python train.py --n_layer=9 --d_model=320 --n_head=5 --n_kv_head=1 --head_dim=64 --d_mlp=1280 --vocab_size=2048 --activation="quick_gelu" --norm="rmsnorm" --norm_place="pre" --norm_eps=1e-05 --positions="rope" --rope_base=1840.0 --rope_fraction=1.0 --qk_norm=false --attn_scale=0.125 --bias="none" --tie_embeddings=false --parallel_block=false --init="normal" --init_std_qkv=0.0435 --init_std_o=0.0103 --init_std_up=0.0435 --init_std_down=0.00513 --optimizer="adam_variant" --lr=0.00107 --lr_mult_up=0.81 --beta1=0.9 --beta2=0.99 --lr_head=0.00438 --grad_clip=0.5 --warmup_steps=405 --schedule="wsd" --decay_fraction=0.689 --decay_shape="linear" --final_lr_fraction=0.0 --batch_tokens=[16384, 32768, 65536, 131072] --seq_len=256 --doc_mask=true --train_tokens=189800000 --steps=4439 --dataset="wikipedia_en"
Each number is 128 + 32 x the weight over its row's rms, rounded and kept within 0 to 255. Layers, rows and columns count from 0. The size above them is the row's rms in percent of the matrix's.

# layer 3 MLP down, 320x1280, rms 0.0348, rows 136-178, columns 640-799
size [ 97  96 105 101  98  94 105  97 102 100  88  96  94  96 100 103 100 101 100 101  92 101  99 108 100 103 103  99 100 105  97 100  95  97 106  99  97  94 100 104  99 108  97]
[[143  70 185 154 125  52 196 125 118 167 184 160 124 129 145 113 100  77 189 140  98 113 103 136 137 115 140 120 196 142 161 175 149 196 120 130 218 124 126 108 127 127 126 117 134 134 122 187 131 112 150 117 151  63  82 103 154  97  80  81  70  92  89  69 127 147 165 137 123 125 162 169 150 108 127 105 123 113 126 162 133 138 140 112 100 171 135 155  29 152 145 118 133 141  57 146 131 204 147 140  90 182 115 128 103 138  79 129  99 128 112 169 142  50 122 130  92 154 139 147 126 112 180  74 123 144 145 123 148 160  60 116 115 152 126 132 119 140  96 174 130 195 107 159 136  92 163 161  59 132 155  77 111  80 119 109 183 130 110 103]
 [ 75 189  74 103 121 186 182 170 129 119 162 185  68 136  80  72 124 159 113 115 102 136  95 110 129  96 128 132 158 107  74 151 152  86 147 121 224 150  84 114 103 100 128  58 137  99 128 110 109 123  89 130 122  98 103 113  62 157 112 131 116 117  96 138 123 177 182 148 129 126 189  99 136 206 119 103  74 116 149 120 144  64 114 119 114  84 144 125 147 202 113 128  80 140 151  85 123 115  60 102 158 108 112 152 141 157  88  97  93 123 106 100 179 111 168 125 122 144 158 130 155 135 214 143 114  90 121 142 117 137 167  96 168 147 150 128 103 113 157 176 134 142 109 128 148 170 147 106 150  98  64 108 131 107 103 120 125 154  89 167]
 [133 150 176 130 141 145 137 142 152 104 115 147 104  83 125 147 100 143 192 171  92 124  79  84 151 122 125 156  60 133 160 115 119 101 164 109 153  84 143 122 116 161 189 165 155 238 139  93 135 131 122 117 158 131 110 139  98 130  84 121 126 114 152 137  83 130 124 101 134 126  94 130 182  79  97 110  94  98 127 104 155 126 106 131 157 111 132 184 187  58  44  90 106  87 135 124 147 121 163 139 148 154 133 135 159 191 107  83 160 179  83 107 117 176 146  98 170  98 113 164 146 137  85 137 142 106  77 163 114 125 144 129 147 111 207  82 142 108  77 117 201  81 138 127 152 142 115 125 178  86 131 166 108 139 147 191 193 216 173 177]
 [113  78 110 165 115 110 106 132 114 138 141 102 150 126 107 195 157 195 112 112 113 155  98  69  91 165 136 113 108 167 138 119 133  94  97 171 122 148 138 163  69 104  69 154 123 103 121 145 111 199 170 147 137 138 150 143 134 137 129 142 128 137 167 152 108 134 184 121  60 108 141 140  97 154 126 133 117  82 154 181 111 103 181 121 139 139 102 123 137 208 135  95  85 143 150 158 188 153 192 112 129 100 173 161 183  65 162 133 114  84 123 108 144 125 114 123 114 124 124 118 148 152 108 110 111 134 108  38  93 104 103 148 139 116 131 173 156 188 140 116  68  73 133 146 103  84 163 121 119 155 149  88 137 125 134  77 132  92 135 166]
 [155 110  92  98  70 164 146 172 163 101 148 126  96  37 130 120 156 131 122  93  66 115 121 106 121 115 135 173 131 157 123 131  95 136 203 153 183  98  51 100  57 135 116 148 142  89 140 116 109 134  99 117 100  99 159 150  82 165 144 139 176 111  95  98 109 134  75 167 186 145  69 127 118 128 151 168 163 119  88 130 177 126 156  80 104 106  90  89 188 114 143 143 150 144  39 189 155 129 127  86  62 184 120  92 165  77 148 143 144  93  55 131 108 158 151 165 178 166 132 136  57 119 100  95 147 169 158 156 117 126 154 148 196 125 155 150  86 137 161 117  99 167 134 137 129 116 136 143  75 120 141 141  98 118 151 106 107  98 107  61]
 [110 169 107  97 155  95 119 164 157 184 142 139 172 121 123 150 135  55 138 127 159 135  90 130 145 137 138 147  64 101 110 183 122 123 176 179 162 142 117 119 170 164 122 185 138 143 169 147 156 148 102 148 108  45  71 132 109 150 109 142 127  77  72  96 143 147 164 100 149  82  94 116  30 170 160 106 149  81 114  91 215 121 141 132 119 141  97  94 167 128 126 132 131 165  97  94 110 133 113 138  99  99 163 120 113 149 173 150 168 120  81 130 111 104 124 114 163 134 151 147 143 118 115 124 103 163 132 152 150 154 126 196  73 137 111  99 141 137  85 117 107 142  79 121 144 107 107 115 100 170 120 121  64 138 163  97 151 125 162 150]
 [139 191 120 141 173 158 139  73 135 103 126 116 146 118 220 149  94 129 133 146 118 157 103 134 140 109  69 168 133 152 170  84 124 122 156 134 104 119 120 114 149  88 102 134 101 117 146  75 129 103  85  75 135  60 106 114  99 159 164 138 146 174 138 157 105 183 150  95 155 171 131 127 130 121 164 116 125 174 171 116 128  69 143  96 138  99 149 132 142 153 112 124 135 170 142 160 158  92 145 127  69 133 106  40 174 113 159 160 151 116  65  99  93 157 107 126 112 152 181 175 145 159 117  73  83 128 106 129  81 130 107 119 113 164 126 135  77 144 108 121 122 109 146 140 142 100  69 136 130  70  87 156 187  91 141  88 121 128 139 153]
 [120  90 156 159 113 172 108 168  92 121 147 102  69 119 183 159 110  98 126 145  97 100  86 124 143 128 217 156 133 114 134 103 127 141 116 156 121 161 108 168  89 167 155 139  90 115 148 109 133 104 170 115 129 115  89 122  87  84 106  82 133 134 105  60 132 130 155 123 179 126 106  86 135 168 128 146 121 102 156 133 121 137 109 125  79 164 143 114  92 134 113 137 147 155 100 139 141 117 117 111 109 119  35 135 122 176 128 126 130 152 115 127 108 117 140 133 101 163 170 135 134 148 135 103 101 136  79 119 140 123 157 109 135 122 168 126 149 108 103 190 148 114 157  78 104 160 139 155 157  89  87 121 116 156 169 165 127 152 115 165]
 [119 127 137 112  80 167  74 186 129 126 156 180 162 171  88  83 136 121 121 127  95 120 101  90  84 125 122 178 183 119  88  72 142 162 167 144 104 105 106  66 128 100 124  61 141 152 147 116 133 132 123  69  68 193 121  98 114 103  99 126 122  95 138 167 130 132 101  93 139 134 119  64 146 133 133  89 184 162 125 127  66 103 147 116 124 147  91 188 158 126 105  71 135 129  91 173 152 117 142  89 111 149 111 165 188 116 124 137 122 143 129 131 120 125 149 114 130 166 101 155 101 105 123 138 115 141 154 164 105 136 113 142 152 153 125 118 158 131 136 163 137 169 170 115  82 146 122 123 118 100 142  96 175 198 128 136 166 143 142  82]
 [155 109 129  76 141  97 102 117 170 162 153  93 147 130  27 102 139 110 112 146  89 134 183 126 112 171 148 115 108  94 114 125 122 142 109 140 110 152 114 120 152 117 128 154 159 171 178 109  94 168 180 126  88 188 139  99 147 107  72 124  52 139 100 125 197 150 122 158  86  81  74 107 128  84 112 144 140 170  53 179 122 198 100 160 154 171 109 126 139 112 183 127  96  75  70  93  31 117 193 158 144  66 145 156 140 134 107 142 113 127  98 141 135  16 128 179 104 150 120 120 106 126 152 131  76 190 116 137 110 128 151 108 111  65 114 205 134 113 132 143 123 134  76 157  90  89 151 146 153 155  81 166 133  62 132 118  84 138 147 108]
 [129 119 141 122 104 102 114 147 134 130 149 173 156 130 148 110 206 102 147 110 109 130 175 131  89 134 122 198 205 106  70 100 122  77 127 180 150  73 142 233 134 153 143  97 118 117  73 152 201 132 194 148 111  94 129 130  50 102 126  74  83 138 106 122 117 153  77 137 109 128 197 113 151 172  67 103 195 109 107 137 159 169 131 147 156 135 142 115 125 152 119 140 109 123 112 168 116  84 198 133 183 141 149 143 181 162 153 132 121 120 116 110 147 175 171  96  98 170 124 119 123 122  38 111 112 127  90 129 150 129 177 167 104 134 126 150  94  99 159  88 123 144  77 133 145 112 164 111 131 102 176 164 123 114 137 134 113 124 187 140]
 [125 131  97 154  97 136 157 120 173 115 134 137  80 132 178 118 156 137 114 108  82 185 198 164 123  80 149 138 117  91 142  81 112 115 115 107 157  91 159 154  87 146 110 106 207 173 130 131 152 191 140 187 142 137 155 109  80 112 150  95  97 147  98 158  95  89 147  69 151 132 135 143  95  34 122 154 159 110  84  65 121 125  83 135  32 138 119 125 121  98 154  95 100 112 109 198 135  46 103 108 127  64 152 160 114 142 130 167 164 111 131 159  82  93 151 182 150 182 125 123 139 149 125 122 130 111 134 124  84 132 129 137  72 116 101 106 125 151 110 142 112  60 118  65 152  75 121 161 150 125  39 113  88 120  90 121  65 104 122 103]
 [126 101 136 191 157  66 158 194  66 166  87 148 137 101  77 119 130 104 120 121 137 142 159  72 150 143 109 109 159 131 153 166 136 111 122  67 161 158 156 126  78 139 116 130 108 124  78 142 124 140 150 104 109  75  84 133 115 140  87  61 112 125 159 143 125  82 115 104 111 110 143 172 136 147 116 141  97 175 107 138 121 131 124 106 137 142 129 120 105  69 130 120 144 155 124 104 167 196  87  96 157  96  78 104 174 161 185 161 132 130 156 164 140 129 120 138 154  97 107 119 137 129  93 130 132 184 165 123  99 107 143 114 151 127 149 234 134  86  85  91 149 137 150  72 210 138  43 134 138 116 152 122 162 142 122 136 155 130 151 114]
 [ 44  94 127  91 159 136 148 108 152 170  89 149 158 168  79  68  90 171 195 133  57 104 203 100  98 123 102  65 175 129 121 125 119  64 142 107  62 113  70 141 123 145 148 127 154 115 168 158 117 135 120  67 180 135 140  94 152 103 101 125 139 134 160 171 135 159 154 115 176  96 146 110 149 105  92 165 110 153 120 125 118 138 170 121 131 121  77 136 153  69 127 169 133 124 132 133 101 128  80 109 127 109 130 137 133 114 183 154 130 141  78 151 113 154 211 167  96 126 135 168 161 100 113 136 120 224 171 169 131 149 117 181 190 106 193 128 156 106  74  84 155  93 130  74 205 141 142 106 153  91  74 148 131  86 127 129 150 132 134  74]
 [120 127 157 137 136  91 147 139 171 117 121 106 122 103 143 120  90 116 126 128 166  99 120 202 150 153 125 123 156 112 128 155 155 128 129 126 207 143 192 110 101  86 113 139  73 140 176 121 142 180  83 139 162  86 119  87 167 121 135 121 147 126  46 121 142 108 122 101 124 143  70 215 162 184 144 128 122  96 157 143  90 129 127 131 124 121 167 133 159 129 111 125  86 127 135  67  96 176 140 143 171  85 115 151 128  60 207 114 189 134 119 125 142  81 170 177 105 133 128 154  91 171 121 166 113 136 117 139 154 143  99 156 154  10 140  81 184 126 126  91 131  76 102 104 129 132 119 172 113 107 152 136  94 136 146 140 199 122 150  87]
 [130 223 139 109 142 133 131 114 122 180 117 168 150 181 107 126 125 112 100 158  87 133 145 119 159 151 160 168  92  74 128 137 105 134 151 154 153 144 122 146  81  54 157 109  50 113 163  99 163 100  65 202 174 153 131 127 140 114 117 165 155 143 203  73 145 128  68 108 124 147  95 173 140 161 145 112  49 137  84 158 122 150 125 148 128 122 180 138 118 160 169  77  57 128 134 150 122  92 153 132  77 164 122 147  74 112 146 122 186 154 158 120 111 114 133 149 177 145 160 141 134 194 137  94 169 162 115 130 110 148 137 155 171 135 140 159 116 129 155 155 164 107 118 137  55 163 134 109 137 122 101 173 122 134 154 150 135 155 130 152]
 [163  75 158 143 140 156 167 136 153  73 195 142 106 136 104 123 139  88 126 144 129 136 137 146 150 105 145 176 150 206 128 143 117 144 136  71 116 188 127 107 196 142 156 152 124 133 178  79 184 144 132 109 140 148 107 145 127 100 125 157 142 110  71 146 129 166 107 119 188 115 196  62 118 108 177 128 172  87 117 106 110 189 160 103 167 131  52 108 135  99 155  88 128 122 136 131 146 102 119 105 129 154  75 169 142 201 182  82  91 145 152 147 116  97 103 186 145  94 186 146 148  90 169 196 189 116 110  87 147 152 159 117 134 116 131 137 133  63 103 165 175 178 170 130 165  87 185  68 142 145 132 140 157 116 133 147 195 162  91 127]
 [170  60 160 111 110 189  90 171 203  75 168 121 111  93 172 121 101  74 154 124  94 143 118 109 169 108  87 114 148 161 138 132  58 100 112 131  74 103 139 136 132 104 133 113  49  82  86  93 102 137 172 118 114  91 114 138 124  96 122  82 134 140 184 151  78  74 206 106  84  95 164 101 137  73 118  89 160 140  96 160 121 108 134 138 141 127 101 149 176 110 100  86 141 166 155 142  88 122 134 135  82 142  96  94 113 114 125  98 143 139  67 157  87 148 163 146 142 166 144 115 159 107 114 137 135 138 125 131 143 148  63  99  97 174 106 131  86 147 151 133 125  81 118 129  90 152 161 109 116  84 162  86 146 100 137 125  96 133 127 133]
 [ 89 150  91 219 135 145 113  64 104 113 107 182 117 149 155 119 178  82 117 107 155 140 115 118 125  82  71 181 105 127 125 139 165 107 172 196 130 161 184 137 122  92 149 121 134 127 146 127  93 128 146 123 155 186 120 124  90 142 162 128  84  95 102 115 109 118 199 103  88 165 127 133 168 185  71 133 138  80 100 151 142 153 157 102 193 131 133 154 122 151  78 124 110 120 143 135 146 153  86 140 149 145 124 115 104 142 102 174 101 123 131 130 170 149 105  74 115 132 121 153 133 154  61 128 140  98 116 119 128 165 199 147  82 106 176 127  92 137 133  95 129 144 130 104 187 140 115 149 188 139 135 133 170 123 143 135  96 118 195 112]
 [171  98 100 140  97 111  51 171 138 159 126 162  69  83 140 215 110 141  44 106 121 113 123 118 123 103 129 217 147 127 165 136 112 126 102 131 117 190 116 158 105  93 113 141  82 148 145 130 122 117 189 134 161 170 168 162 159 111 104 102  98 121 145 106 157  87 130 144  85 150 137  69 135 118 160 173 144 158 153 151 140 113  99 154 122 154 141 103 137 123 123  99  98 123 131 123 136 119 109  59  87 165 149 121 156 151  97 112  72  93 133 135 139  66 130 144 104 104 161  97 123 128 150 121 116 178 164  99  98  76 126 160  86 125 124  68 151  97 108 141  92 117 179 185  94 132 116 135  93 191 121 124 160 179 151 101 122 101 126 158]
 [136 139 138 116 108 123 130 130 125 107 104 127 156 129  87 108 112  86 169 136  92 117  74 109 179 141 133 142 175 107 106 106 160 154  76 151  79 126 173 116 106  76 149 133  38 137 206 133  89 133 196 144 137 158 148 115  51 153 131 168 158  76 143 166  84 110  44 119  91 115 206 162 187  53 160  70  97 124 158 125 109 128 141 115 147 133 113 141 203  54 156 113 129 136 101  91 104  95 121 132 134  90 136  60 144  97 137 124 164 151 154 132 100 168  84  94 119 131 178 121 125 150 145  92  95 108  58 150 147 130  76 163 128 140 173 161 165 101  84 142 125 141 206 196 132  89  61 100 179 130 127  59 160 141 108 142 151 133 150  91]
 [102 121 120 148 106 194 157 104 114 143 121 120 135 109  88 134 125 108 141 122 169 143  97 115  91 125 103 161 131 156 144 138 132 142 103 138 119 153 152  83 118 177 105 134 151  75 166 115  87 132 125  89 147 155 157 133 138 152 108 124 100 119  29  91 108  96 101 149 172 163 140 138  97 105  93 130 108 143 156 100 132  70 151 141 145 135 184  90 122 136  99 159 110 113  97  91 115 128 137 116 134 137  73 134 109 160 118 100 113  80 127 132 106 133 149 185  91 106 146 105 179 144 123 110 150 155 164 154 148 183 102  92 114 110 132 101 104 124 133 189  98 165 164 120 186 140  85  84 117 139  81 178 107 113 148  55 143  91  60  95]
 [161 127  96 155 138  89 181 103 118 119 160  95 125 143 144 156 151 111 123  97 143 143 126 175  87 110 120  85 126 137 132 105 133  82 144  83 123 108 182  89 168 149 123 112  90 109  95 106 152 132 102 118 173 134 127 129  86 162 113 165 116 142 158 122  88 104 158 135 126 145 112 177 150 150 118  82 119 116 104 138 130 149 131 106 127 111 130  82 116 150  69 215  76 156 156 104 149 140 140 204 117 174  82 130 165  97 137  97 151 101  86 134 139 133 140 152  55 103 131  99 166 110 168 113 155 140 132 104 101 145  71 144 159 119  37  90 177  86 111 140 113 232 220 144 160 165 120 128 122 206 170 127 146 145 142  74 151 109  58 129]
 [ 90  90  68 179  91 167 123 124 134 105  86  98 183 145  98 136 161  97  90  66  94 161 117 131 184 180  68 149 178  60 164 134 136 136 137  91 106 151 135 138 137 132  66 143 154  93 133  99 124 112 135 101 109 123 123 119  81 132 155 137 154 105 101  91 148 180 153 114 145 173 112 132  95 154  99 145 100 131 253 128 118 139 109 127 104 103 106  87 110  53 122 158 105 105 117 151 124 140 104 103  87 184  34 142 118 153 147 137 162  73 148 119 142 186  87 121  88 114 139  97 162 150 140 118 116 131 149  90  95 159  85 129 137 119 109 155 126  95 116 104  58 158 152  96 110 147 150 121  80 141 136 128  87 116 112  62 159  87 126 116]
 [169 124  58 146 168 117 124 146 114  96 128  77  80 151 138 154 136 145 153  59 131 130  58 113 107 119 143 177 129 123 149  98 193 105 125 118 147 118 116 137 149 124 103 108  99  91 128  95 147 178 127 153 131 148 123 128 106 136 118 100  75 127 112  61  85 164 145 158 110 185 122 147  94 131  94 121 178  83  96 149 130  92 125  91 161  98 161 149 165 145 111 130 155 115 147 176 171 139 117 205 156 145 141 140 142  61 172 152 100  95 168 124 133 131  86  94 123 132 133  96  99 239 119 162  83 100 181 174  77 143 111 122 105 178 109 106 137 123  82 134  81 116  94 117 153 120  95 154 146 120 130 107 148 148 115  73  94  92 114 131]
 [103  41 150 181 179 128 107 113  94 123 124 162 139 164 119 106 129  98 122 125 118 138 154 108 117 177 139 182 141 150 190 129 147 126 131 117  66 126 134 140 183  79 119 139 126  85 185 146 157 154 175 114 129 131  87 130 134  96  86  88  95 133 163 125  94 158 162 121 114 141 175 128 118 108 134 135 100 146 108 113 162 168  99 134  85 133  87 111 118  95 212 125 108 101 118  84 125 122 135  90 143 135 173 120 118 133 154 126 141 102 147  99 121 122 132 112  99 109 113 125 116  90 117 120 114 155 126 120 140 145 117 114 143 178 129 115  71  77 119 203 116 119  80 177 128  94  35 136 134 114  58 113  90 167 145  82 102 127 110 156]
 [108 121  91 141  99 104 107 101  86  96 132 120 149 140 111 128 148 147 136 117 150 171 113 124 155 135 120 139  68 124 156 157 133 147 129 196 127 147  88 136 118 105 110 130  95 134 119 151 164 135  88 166 110 132 154 126 151 140 165  96 124 135 103 146 175 111  98 141 150 127 167 135 138 149 162 116 138 118 114 147 177 108 133 177 206 103  79 137 160 177 148 125 139 189 123 137 190 119 144 129 150 155 122 126  71 164 111 120 114 129 119  83 183 166  83 124 114 156 126  78 184 143  82 144 221 121 134 144  96 119 133 136 201 144 101 136 112 144 116  67 113 111 130  90 211 159 146 101  88 137 133 149 146  72  94 116 187 118 116 108]
 [ 59 170 160 155 133 116 155  96  79 120 108 135 112 147  86 146 142 184 138 151 145 150 109  66 115 156 169  40 139 159 131  45 102 118 165 133  99 171  86 131  97 142 132 106  91 157 165 141 140 107 131 105 146 105  31 152 126 131 160  83  94 134  79 129  95 123 144 140 155 135 156 103 125 129 107 177 191  88 125 159 126 167 175 140  59  89 135 110 171 131 118 130 199 156 131 133  98 131  93 164 151 133 173 160  89 143 114 139 154 146 152 115 122 100 133  95 122 106 154 112  94 107 112 128  95 203 125 150 119 126 122 183 150 142 113  70  81 176 105 128 132 153 153  92 181 127 155 107 117 142  65 115 157 154  89 160 119 139 139 163]
 [ 98 172 120 129 145 119  94 141  85 133 138 155 131 146  88 119 121 103 138 150  85  88 184 120 129 113 175  83 122 129 131 122 103 154 115 139 153 118 127 118 130 133 149 144 144 142 135 126 121  64 135 163 138 180 140 134 151 127 105  90 136 129 143 138 177 144 144 139 141 106 127 113 123 123 154 116 149 133 101  81 144 115 147 159  72 135 105  88 144 151 126 127 128 150 128  77 105 119  97 140  91 108  84 160 153 114 124 148 109 130 144  89  57  75 120 159 124 105  72 132 118 115 144 152  93 129 130  59 131 110  92 142  96 131 112 116 120  78 177 113 144 175 115 164  70 126 134 128 135 116 157 145 139 105 116 156  56 142 185 120]
 [158 157 166 130 137 145 135 148 136 116 156 101 127 145 111 111 126 184 163 146 174  94  98  96 140 113 120 188 136 100 101 131 117 125 143 135  88 188 142 172 146 112 170 135 167 162 125  64  68 194 114 130 112 116 172 100 131 144  63  97 103 128  27  93 163  72 175 165  96 129 124 161 198 162  58 133 191 224  81 140 111 131  91 134 109 194 154  86  93 143 147 115  97 131  95 123 124  90 106 150  75  94  88 160 122 192 130 148 129 155 192 144 143 128 125 131  82 101  60 100 171  79 134 123 177 109 122 126 167 138 150 114 142 151  81 107  94 137 158 133 171  96  85 105 158 114 180 139 138 115  82 185 103  97 117 164 127 171 105 134]
 [121 160 154  96 140  74 151  91 132 148  95 169 139 111 136 117 159 108 144 134 164 132 141 132 111 150 148  98 162 117  88 153  94 195  90 117 113  96 154 134 133 144 118 128 141 201 228  79 111 118  71 183  88 111  98 118  98 133 109 141  97 109 146 137 121 111 175 162 112  79 123 125 122 160 128 139 206 126 108 138 147 191 110  95  84 130 155 132 126 130  80 148 128 134 104  68 109 166  79 147 191 176  57  99 158  85  73 119  73  87 134 139 128 130 118 152 150  83  88 123  99 129 110 143  88 128  79 111  72 126  87 127 117 198 123 135 191  92 138 167 121 118  92 106 111 146 132 173 195 144 125 114 118  97 117 161  83 130  85 154]
 [177 148 100 161 199  95 182  48 210 114 115 114 197 130 139 136 122 153 193 125 121 129 104 134 169 127 122 134  80 143 141 134 106 166 127  94 169 134 140 124 162 147 115 146 133 168 103 132  90 113  48 168 110 130 146 119 164 114 127 113 117 113  84 161 151 106 114 117 121 137 149 114 128 117 154 114 143 119 153 138 150 150  95 133 162 165 135 116 167  70 121 122  98 178  87 127 131 175 123 149 185 114 124  82 123  78  95 158 137 129 130 144 113 163  83 134 110  82  87 116 107  98 129  51  86 131 139 115 113 149 148 162 158  96 166  80 135 162  61 116 121 135 166 135  92 163 163 148 175 175 118 186  88  86 136 123  84 130  97 127]
 [ 78 166 136 142 131 111  93 141  93  96 169  72 158 186 119 117 101 141 133 108 136  99 130 174  52  90 120  83 168 189  61 115 102 122 100 138 174 111 137 110 194 129 110 142  84 113 126 173  85 154  86 133 121  91 129 138  59 125  84  79 112 131 148 212 149 137 207 121  71 165 116 121 103 117  91 140 125 123 156 195 167 158  94 127 154 191 147 174 137 134 161  87 123 110 149 129 100 142 101 118  87  88 113 186  57 109  92 127 183 102 130 168 122 170 124 119 112 106 200  80 133 163 112 175 100 168 105 148 101  81 144 118 101 141 147 171 113 125 123 112 119  93  29 132 184 134 115 183 176  64 168 109  80 120 119 126 140 102 116 144]
 [149 154 130 122 150  77 149 155 148  78 141 128 155 147 108 142 193  79  67 116 138  98 133 143 124 100 150 129  97 138 166 151 118 118 163 147 110 127  98 104 130 132 113 179 144 142 177 102 156 110 117  95 140  69  69 100 133 127 114 143 115 111 106 127 103 137  96 169 207 123 184 127 163 175 137 114 134 119 100  99  92 125 129  87 114 110  91 124  52 152 137 154 101 136 172  80 112 139 135 170  96 135  65 147 165 165  71  78 126 119  83 116 188 139  80 110 119 114 117 144 129 191  71 155 157 166 110 169 178 130  99 165  85 160 117 148 100 151 152 155 103 132  97 116 120 132 103  90 112 182 140 111 114 121 162 156 171 113 112 108]
 [169 131 116  96  78 146  92 130 135 127 116 185 131 169 173 164 118 151 114 120 139 129 130 129 116  93 172 143 144  91  82 148 172 124  99 172 175 122 154 154 129 130  86 141 143 114 148 163 148  72  99 182 178 109 114 165 117 112 148 113 140 190 123 100 185 160 134 187 136  80 134 124  87  89 113 172  81 113 159 129  97  92 115 139 115 151 123 100  93 138 137  91  79 155 134 145 137 113  82 120 140 118 128  98 115 105 102 141 159 104  93 164 137 123 170 123 157 135 132  79 120 137 150 117 116 131 150 113  94 140 103 190 111  97 121 120  99 113 163  64  97  69 126 130  87 102 142 151 114 129 154 133  87 144 109 106  92  96 178 140]
 [108 106 114 196 130 153 165 127 123  85 110 186 153 118  96 151  64 126 144 141 111 126  77 123 162  68 116 143 174 121 138  62 177 122 131  64 170 126 185 142 145 166 143 115 110  76 119 144  88  90  83 131 103 124 139  92 181 100 136 102 165 152 191 144 129 124 121 130 153 116  57 120 193  65 128 144 104 135 173 116 114 128 126 110 112 142  92 139 147 168 138 125 132 166 172 178 176 129 113 131 108 166 109  78 130 168  98 104  62 145 113 182  53 112  53 104 132 129 145 103 109  76 114 127 143 133 137 130 198 143 121 143 117 150 122  72 106 102  58 127 125 168 169 174 125 212  86 113 143 112 159 151 165 101 147 134  94 121 199  46]
 [113  91 140 108 150 109 150 122 121  98 208 122 130  97 106 117 118 121 149 133 114 163 132  96 139 240 117 128 149 116 107 118 141 136 137 116 127 164 131 126 142 119 124 120  82 121  80 135 121 131 112  84 123 117 117 141 176  89  96 127 144 114 103  37  82 226 161 107 121 124 133  67 155 173 130 109 164  80 133 108 106 144 122 127 156 128 107 107 151 136 165 121 160 109 193 138 208  93 112 124 117 149 130 114 157 125 135 126 123 126 116 130 131 106  61  85 137 120 164 136 122 141 143 157 165  76 143 145  98 180 169 122 157 118 209 122  83  70 113 120 125 167 164 142 167 167 118  68 114 217  70 138 163 126 154 136 148 130 127 113]
 [173 167 113  93 104 119 128 136 164 146 107  75 101 128 108 152  72 127 171 117  92 150 175 130  83 157 131 135  57 106 128  96 157 155 139 126 184 160 114  93 168 111  88 144 155 136 161 126 172 119 151  46  97 104  77 152  93 120 136 134  75 124 124 117 162  92 112  77 127 107 157 174  98 104 118  92  87 116  81  96  93 155  63 139 113  50  37 180 154  78 143 148  67 170 144  94 155 140  71 109 160 101 169  80 163  59 110 163 155 107 186 122 140 119 163 157 121 119  67  96 126 131 191 172 103 146 126  96  71  96 128 114 150 122 133 164 108 161 142 115 130 116 123  79 108 122 209  89  98 182 166 117  74 183 190  98 148 121 127 141]
 [176 123  99 155 133 124 131 160 116 188 110  88 236 155 144 132 116  39  98 115 111 159  91 133 108 128 135 124 109 110 107 176 109  82 147 124 127 147 173 116 156  82 127 136 137 123 135 130 127 156 151 206  83 127 163 113 105 137 122 121 123 160 117 130 202 118 126 147  31 109 125 112 134 172 142 141 101 151  83 134 125 168  79 122 136 175 153  93 123 165 123 179 149  95 102 106  96 110 143 113 132 166 138 136 133 135 117 142 138 102 140 106  28 105 120 182  75 106 103 112 106  82 136 112 169 181 123  83 135 147 131 123 101 151 105 170  88  98 107 176 100 114 107 177 147 134 124 106 126 168  83  92 131  99 102  78 110 119 122 167]
 [132 107 129  59 128 122  74 100 133 200  84  61 123 131 144 161 159  97 153 122 169 138 154 101 106 174 129 109  66 133 167 120 152  69 158 111 171 118  74 110 148  94 129 164  38 120 132 144 133 169 119 102  83 147  89 161 110 149 154 120 156 141  96 151  95  74 134 123 203 135 159  87  84 158  77 119 178 139 139 131 149 155 104  90 129 151 136 142 141  95  90 122 139  85 132 138 163 125 146 141  77 172 123 127 107 134 130  84 136 115 176 180 150  97 130 150 145 122  95 108  87 166  88 129  94 146 116 123 112 111  76 107 242 155 202 153 185 140 172 121 125  94 118 163 101 147 222 112 116 128 152 146 172 104 169 118 108 130 103 125]
 [ 50 113 119 134 171 136 126  62 136  86 144  69  97 102 151 167 178  94  86 129 167 140 153 140 163  91 154 211 175 121 155  76 135 149 159 131 155  97 127 133 161 107 123 185 137 144 178 106 174 133 137 198 180  72  79 107 228 164 182 127 101 124 111 101 124 173 180 150  65 101 171  77 164 134 137 137 109 141 105 150 151 173 139 110 133 169 122 146 145 137 139 131 125 126 132 148 102 102 103  97 139 125 122 133 152 162  79 140 150 116 167 127 106 129 139 126 172 113 148 132 107 162 124 114 161 113 125  19 144 134 137 197 119 140  84 118 100 124 167  86 102 163 115 109 135  89 157 190 156 145 191 121 116 147  79 117 128 130  67 134]
 [162 110 202 175  97 162 132 120 111 186 116 160 108 132 137 186  89 140 120 196 165 155 147 124 110 148 140 147 146 136 176 144  95 121 119 169 113 185 154 133  95 162 182 102 105 160  63 121 161 113  98  97  93 168 227 111 156 184 100 145 113 187 162 135 142 115 126  92 156 120  82 155 189 167 119 148 115 126  79 121 110 141 117 189  78 136 113 110  84 153 136 123 141 115  84 151 120 131 155 120 119 126 155 255  76 131 116 158  67 175 149  93 147 107 144 166 160 180 122 169  96  79 147 124 118 116 137 164 104 127 190 112 156 115  90 125 146 128 130 126 172  66 158 105 155 140 118 146 145 107 171 124 126 100 158 187 184 189  86 144]
 [124 123 140 161 157 133 127 137  90  91 157 110  97  85 117  99 159 118 125 147  74 125 131 149 141 110 133 158 115 149 139 166 147 196 103 141 170 118  74 112 128 149 140  67 170  97 116 108 161 161 138 171 146  82  89 154 116 109 174 120 110 114 165 124 156 112 121 154  78 116 129 147 160 124 148 110 156 130 120 114 144  58 156 176 130 188 112 102 138 157 179  28 173 193 169 169 119 141 129 158 187 111 115 130 122 113 113  90 147 135  92 117 103 118  71 119 141 121  94 119 146  92 128 122 158  94  88 163 135 129 154 122 104 179 137 114 119  70 148 145 146 219 103  97 121 107 187 133  87 151 139  93 101 158 164 150 117 157 105 145]]